{"n_layer": 14, "d_model": 256, "n_head": 4, "n_kv_head": 4, "head_dim": 64, "d_mlp": 704, "vocab_size": 512, "activation": "swiglu", "norm": "rmsnorm", "norm_place": "pre", "norm_eps": 1e-05, "positions": "rope", "rope_base": 10000.0, "rope_fraction": 1.0, "qk_norm": true, "attn_scale": 0.15, "bias": "none", "tie_embeddings": false, "parallel_block": false, "extras": ["some layers without attention", "local attention windows", "gated attention", "value embeddings", "a smear gate", "skips across layers", "norms scaled by depth"], "init": "trunc", "init_std_qkv": 0.0292, "init_std_o": 0.00552, "init_std_up": 0.0292, "init_std_down": 0.00333, "init_out_by_depth": true, "optimizer": "muon", "lr": 0.0146, "lr_mult_o": 3.0, "lr_mult_up": 0.689, "beta1": 0.95, "lr_head": 0.00558, "warmup_steps": 49, "schedule": "wsd", "decay_fraction": 0.705, "decay_shape": "linear", "final_lr_fraction": 0.05, "batch_tokens": [32768, 65536, 131072], "seq_len": 2048, "doc_mask": true, "train_tokens": 708200000, "steps": 10786, "dataset": "wikipedia_en"}
Each number is 128 + 32 x the weight over its row's rms, rounded and kept within 0 to 255. Layers, rows and columns count from 0. Numbers have three digits each. The size before them is the row's rms in percent of the matrix's.

# up: layer 5 MLP up, 704x256, rms 0.286, rows 495-550, columns 192-223
# down: layer 5 MLP down (transposed), 704x256, rms 0.237, rows 495-550, columns 192-223
# gate: layer 5 MLP gate, 704x256, rms 0.271, rows 496-551, columns 192-223
up495 104:121096119091113071180131163148130186104130177177092132127159129164146156139100117125122084136130
down495 100:134092127147095108163145124072129028092124098163159121183101148141139132156135111165183139065125
gate496 102:100152094163165090145147132125166142130108127121160118135131160096206162080135154065073128091121
up496 103:126129128149149073116187133119177132205083124052134140124100179148121093098188115126097112143134
down496 099:104192150210134084121152185176089089108126146124154101139069076113066116159140131176190148202092
gate497 088:155116125161113126143120174072159093140166130149140067082141117137149134126192135154138102155137
up497 090:149142128097159146123111192184132136140114153065118103126136155099091090109128106148144101154122
down497 090:118083103120044130155087094141126118102138145117091123086126128123098136127089139188135142114085
gate498 103:062143154101123110094121141141148169116092184119129133134076085091208107105152097071149140128153
up498 098:207119108135178130169137110125104106136098169096127111130095151193108087154153182214133115118100
down498 100:135058203105100145091171137204127163077137163079137142126153208101129116132116136104112116125075
gate499 095:138059114072120087132070160096135076113044095093089157134148086090117155165150067119164091081152
up499 096:147116196145093160163111110124150083098064131118132145149179097117113153158117167100144132130151
down499 094:142129120150062148127118183193151153181115113102100141110177123084119168148142139116191104159160
gate500 095:108119140133131114086100175194118134180112188077147133146143146124133073128164099173133133185106
up500 094:128112184115118129123086103125124076165071165108137104111141105130185109119077089173133155058096
down500 092:095154119115107156098101170094104101125204053111201113154115061126155128148115146110151170139116
gate501 096:160145140097089069145085099132157128082101084143111165187152104140134121142090168147128185102180
up501 093:114122115077074084116159146101191138170068148162140112121137081121189098085133154156099093146114
down501 092:137136159069132134097121125145156106052150169149167106086131108131096144157112173131141162144188
gate502 096:118107119064115097145126129157101167097118174109065139139126129132132142158216183134105095178159
up502 093:145053150101059129136148095104080118056136088149159120122181174117089128137085134111117155123121
down502 089:126130155112122103136114120216073089147140130124128197127124141146108126118172061110108081157147
gate503 105:089144086104151113113105127081067108057092182070177158139122099162135104047111120088154127157119
up503 105:139146067147110097120168104141131117127060143102151162147139135139096130078157131149093100087208
down503 101:149107179099157213093167145181075076161121115146117137158141076138159121116147083113121127110106
gate504 099:079104155171071142123098159096127143123046050110084114140165150076109145203136138081145109125136
up504 102:158171106170167116154079175148190104158133108128138139108186085109138114063097142140102110129104
down504 099:163110163152205091101107153169142101125153125133116091131090158142080081147114165162092156106160
gate505 105:129111155170093175160074118167133100166192149073104148134085105096127093167073151192142119098071
up505 099:114135099155124092160139123125087155099082061109110169124108105168124098155121137146135100105136
down505 099:122158136094084092082138119114119145144149146125129091120171124121080161098104102112112076127133
gate506 111:113077195154174159140161122151138074183097088109188163103083132100068122101174184125153145095099
up506 104:177154117130138108143094190136109203082133074090122148110135121138120127132090115105127163132110
down506 107:158123160150125100074128124107106109103090099090129140181182139100138108125124131103118133151130
gate507 101:129083144144105130153045183152129083121086070155167144156152120084153191099134080104145089066168
up507 103:110141132132150133162073134115219092113128135170155065110110099120110158165147117168138101145124
down507 110:155129130088104147135140172090136175131169134117166122093145121088065119129146111130111069120122
gate508 107:151109082102058133114126193091080122126130127134178108131080066182100162108204103084158107164132
up508 106:147184143083183114139161116116147129132107173149078103187103119169132110124159088075143083126082
down508 103:128159108063113111135129077049038106182125139138147070132125125120137141184125160128165145132088
gate509 050:144121191156104132106156139133156200175177121123088119142089177161120115082099079054161116131152
up509 047:117169098131147137177096106138122122037102133141144158112100135150097068159152101199160114129089
down509 049:115130091137113199158108095036164159091084135134074114120102124167119138139132139133071129109129
gate510 097:148155143152129129154113100137131141188077132140151119150164142144138130102096103140124111137123
up510 102:146147145134089170102138079085081189102164063158106120117123114151143091147103140119104154133092
down510 103:110093120135130144141108079182106180124151166117113186105093129082116131101157102131112106150130
gate511 096:053127080156139144158182100153118103120129152118055095112111158134138135123187162100156140142116
up511 100:124156133078155095122133120120142121144104156145081163116155122082255181126178172168155098138168
down511 098:119139137107131086103161143151124113069161105129150161124143156094137127142133107096142147143117
gate512 090:064100080093138100145067100188083125132111160139097071157120159171147157129099089134127165155155
up512 096:125192121230084153115133104114203136088196101097158107077128133101153133140141084081160107149164
down512 095:133090109137078101112118166118134120140104145153103106131129040152156107131114151082156180070145
gate513 099:102110135137102187080176123115120109099084114091128134142097122119127108194113137175162149164145
up513 102:098075122093077165121123105144114114133068090140144150180147118168098146179096136121118098139103
down513 098:130133125220206104118111141123204173142105121099155083154140084154178132113139106131163078124148
gate514 091:109119096132056213127098151106155156169108089120131149140115127100121142169082103067137102144096
up514 090:118142164080077048110081068179110145100100135141111095077027096117131117129142147137125117183141
down514 096:133114121122113070172088141133188097085114150089132049117129133087099149129171080118173067144120
gate515 098:080075133129142121081186146093156115123119159087116049147132075113117093155137169131161063153090
up515 105:130138131178149120195149118095134115087143121162138094069119084107153141131156095134131133071096
down515 097:072090188153124090104207131099110099105141120139111124155082146108049156145132134157117072180064
gate516 103:159109082154118079088122088124147105109139143128126204123113123145183134166171172145079130081133
up516 101:073126116152107130153145087049080108132116151158117105106129137180137112132127198143118118128106
down516 106:099143154146149161120122136134154074068153164106169071102201120176160089097089121114118138103155
gate517 098:129132134153153123119077164138091123059139141177151143175151222099110133114164146185148145140122
up517 103:129160056124142126099124123148167146122098121190117119149120122101145092124124104207144179093142
down517 100:129113135112089140172126124101161148167093094114104201126125115117131052172162136132150113173169
gate518 098:133165163093156133101042163123127146128195144099120127209149104137138129116096083130168124139108
up518 096:119116171098104159141037158119155133128161096134109103217087108167123138149096106124157113175128
down518 096:106154110122102084147133160096074166178133084128125131117162122114143143169163118130118137135137
gate519 094:158126149182173104103161141169142117119072084164109134109155121151064173162157096142082139157088
up519 096:126123072131138056124094076086121140185148157087157235148101122138143150155133103143162099116145
down519 095:168143110141151135139176092200072096132102109114102091115155152166159093130112167097116182087108
gate520 105:127116120139102188123168175126116103141067155097081135086087135131079112088194135122147122126105
up520 098:165103115085176127128145085158127109125165143119076118133055156103120069092125125191183133090127
down520 112:159164112109074117137194127165161157146150075098106149159105147125139095141133162128156157124125
gate521 100:110160099162204112118130081122127106087104116157115160135100128105142140110110071107187110142129
up521 098:151157166127109158179158093109172162154134157104130113083091097077114135153078164116054168147087
down521 097:157068127113086138046154128124117113173161161158136149116126134191141125147102145117124179127100
gate522 104:046113138100099124086116198089162151123090134102179146120160188143137158128164145134165092140160
up522 102:110094141126175097124112084096123063114157167070124142100085131112166147127109147096084128110063
down522 098:185108092136121058166076061160125073165116121172116118137109140085133140185135149094139139170126
gate523 101:128116059168132071143134156120093154128138110140160148103137063150184167126189117165101140094110
up523 100:105182128125141090199149114131123140105071108120141119139128124125132129077142140114149164149100
down523 103:175135085141142080113165116173150063120088149138140090154123146106098141084130082214093114095162
gate524 109:045158190115128171109115124131151081137172072135149187142094073144108135145241171162136144120087
up524 102:146172189118085142153119100116117127148134133162133083095097049078098137135084126172151149155108
down524 104:107118140118131083100098114091229144139132099109089115109113073103164146089116117087155172140124
gate525 096:156093104160183125120157120205072098106186173178110152100097151116144112158149090092132154145039
up525 096:107097115173151142099112108117105204151142098131096123135105100124124113159159059120140123140115
down525 091:172166096108103097116091109096106140120155151120173070152131110149124091096094130100158127171106
gate526 104:150204129176123123131124144130205110116183093155120155069078111120151113146113157105136177167107
up526 102:145115115148145158155137147147116066139147126172091022157183055119081131159111109088161083132077
down526 101:158089095091119102157149089193110073141107120123126074162184116153166120125181140108150118170143
gate527 105:113133129121118153128080099126135157087083177140136162106122114168124155088098104104132133121114
up527 104:061071179127074135075142104138113154111168160114114147120092115151102163130104134127117136066104
down527 102:153081158106121105068093094113215131150108166173130113082111127156105131137139185108065149117120
gate528 089:130141098121166120107153180134109100056155145093094158076094160151144153043144146106138055121135
up528 094:137184131110127170108131075116088071145103101120169136114141101101119138141130123139115193158076
down528 099:124146175113185153148140151142152130162129094122120144088119116163133098097153104122127181118149
gate529 099:151088140108130097153142194177160170083137124161180142125181189072131098145184145143140109125114
up529 101:109140124123184121221134122095120089173143131105097156117048070150099131135089122083130199125125
down529 106:132133124090093166097115138152127107189121205111087140111117073103141096067081126119142124100158
gate530 102:140197157094076109155159127121115157133094097159102153165159186131121107093119122151133073128107
up530 100:119104128105145078090141093122124080141161104156150132072065064089112113192119094132123142168112
down530 099:141112123167081148153196142176111181141086101066100117150123126093083088100113122097085127236125
gate531 104:095113110080141080069146103105158123061112128133115126179165126136158132128134115107160107108160
up531 101:142146107155099095138092110099096118122136090089133162110154102130158153146101127137100104143129
down531 111:143131094131140070112138124060085096112126080136098152071102084134115109093145153114084093147127
gate532 088:087145110098132139147083087105124096090112207130097130072149143100055096166099153165121077094166
up532 088:142115079123114122083135091223063143160084123089103121132122105124117140103101146126128150142112
down532 087:143203149162119094131160094174168180177141105105136166068144142123094204125142139140161103083175
gate533 088:138169154101146152087138082164125149131136159106070132142129155129125156202172119054113139145163
up533 097:152122076124141130184124113104113135120115106102118145068117123145183166113122131124079179171197
down533 090:175119110131104106151099171111141087134083163185102114144118120110189109152128128086139165103142
gate534 098:126150230222108059127111154148148148101117138099156131120145111137120146164187101138189134083113
up534 094:107111106122120130100171163115156082142143136124161107130115119132063121128088181109158138112130
down534 101:131136152089100124087165154091166066114139073102119121144154086092102124130158084154083123162142
gate535 109:173118165110112117102117128092115155105112145208176125151133088104119136165117104146073089088167
up535 102:134120133185167146139165135109160158179214133144155119107162084138151097081136059140122060130139
down535 101:091131157122126171126141153166077094079074168109081137165135111116118175104141136131124083160215
gate536 108:098104129148113142205182118182156103031074143093181192123120114137169120128155164186155116143142
up536 106:131102127137106157066121113080101161132150123149094120117114117062117161139147100103148073143110
down536 102:064121144109153156123156065106106107144135130098116199139122132158169101112238079165171101102172
gate537 099:130050195105111167170073131113145139174146103160149139157079135151153120154142060167148170127158
up537 097:152120092113144128095133148088150150101106112187100122186127100124164107108134145123144130113166
down537 092:195090178099136121113165169156071105129100197117091156140138154159104074111183165114103082086123
gate538 096:088206099084153122121151152098161114199191103103123098114172135117105158150118095133134031137050
up538 095:125120139089108132126124116165110095135100114120174096144120092105079098170141083125088098073151
down538 097:090080080151177130154140129124153127148151105158126159194090138137166145100121093119091123120139
gate539 100:134156154185124150097075104161173146136107147095183125088135128107151160141149118143164133068088
up539 098:153173137114143157070084048214154078107144116095147151086101098081127100097144109110110131163131
down539 104:099152111202155119114148127100198124135139137189093132120099129087158079120087108112072140084164
gate540 109:112147184137134099158156098119141129118083125149147144163117127142047141188132130116108127093155
up540 107:132081154163106086118131159109161128163085109177188128097158100104117163102145121144151160138143
down540 112:129112145102158121161125147146085106169094116158147152093100104110083158073144166149089166131136
gate541 100:118152165081096092158110151139096139090130110173086118181127132152115151114091117126131186153092
up541 102:118114135122103141097161125121158114105100163130153109083111134187120120110141172078100123117135
down541 094:097152141205069136116087110107043071118122124141180096106155099109132102147166073124107145129109
gate542 099:065041148129159156123131115160066114131121100148099137147073109136134191122130178118195180170173
up542 101:175148116135155126212162098079112132146162129122134066090172086119123111132155144138069091088159
down542 103:091162143127132190134139151081111135085170149146115155179110127126069109131158135180114098137081
gate543 101:126075162123107115089121118136128149067034179083166106100077112067069082197192112134098112177141
up543 098:130075062106135164130191157182086143130146141117181146130145145163152116132141145101043152125150
down543 095:174135151088093176134139105124102099169067141150109103125056075160181107133139159107142179109118
gate544 098:114128120133115134138197157076174108134127124120112138109091121147122148052146148152072141171191
up544 100:132133134128122143178125123127129111167129143100128149111149153123111111142139176139114157110146
down544 095:066134080097135086091136087060109146149148120145104098146105156153103158134129096106148130115124
gate545 097:130170107140255112116121143167109102112131143116081161191101144180100084107144158129176112136110
up545 097:181142182161138146104160132104140179143161186182155111142127172129160099124173108067085157132177
down545 096:086109138148129092073115157135168131111200145224165087098107165119159102172148051160172045163161
gate546 100:137157061111115162128085146099177134098149157137106150100182138098144094158117139114152114161133
up546 096:072170076137128151101112085134131092149081094130117114136055111037083091154163090092103117140111
down546 102:191153133118154136120134116104134126096150137144165141122040165098076108113109169148165105129166
gate547 105:117195182088174149112103105124088062096107101123093137109109137123093146130088136118140089164120
up547 100:157130096176122160145076115124125092116112124169130106101091136092136145114125126097074111059134
down547 102:113079128161143125088162132084156112135121145147126138146162180078103118114054099110127094099162
gate548 088:166081118153153078133146209110068073168163149070174123101163116100137129157102137115170114088116
up548 091:088110173152122104150166125124148122109161081115084097141114130118117141114155155118189119128189
down548 089:112103169118134139108087121189150117101142081151147112154087144077129171130174056208088144154169
gate549 101:121122116132113118080125100145110070124132090141126163161084091063168117113126111132162087094159
up549 100:069152171170055113084189117129150123138101131191109158165079154139166149145148147145150113121175
down549 100:140148125155154089140119120124155076135135158184100100166085107141126119105162175171131157088122
gate550 098:130127128136089151146081106161078135086145139181120165134098179136160122156065127123120073132084
up550 097:156102202037130123134116104150148121095114076160160162108164140187128105066119118096132168144095
down550 094:124103114155099091113124162147140139129107156147123135107129097164103119164148165174127125132093
gate551 096:137104118100121173080106103131149142143136136087094149110102098108174089173154153089164140154141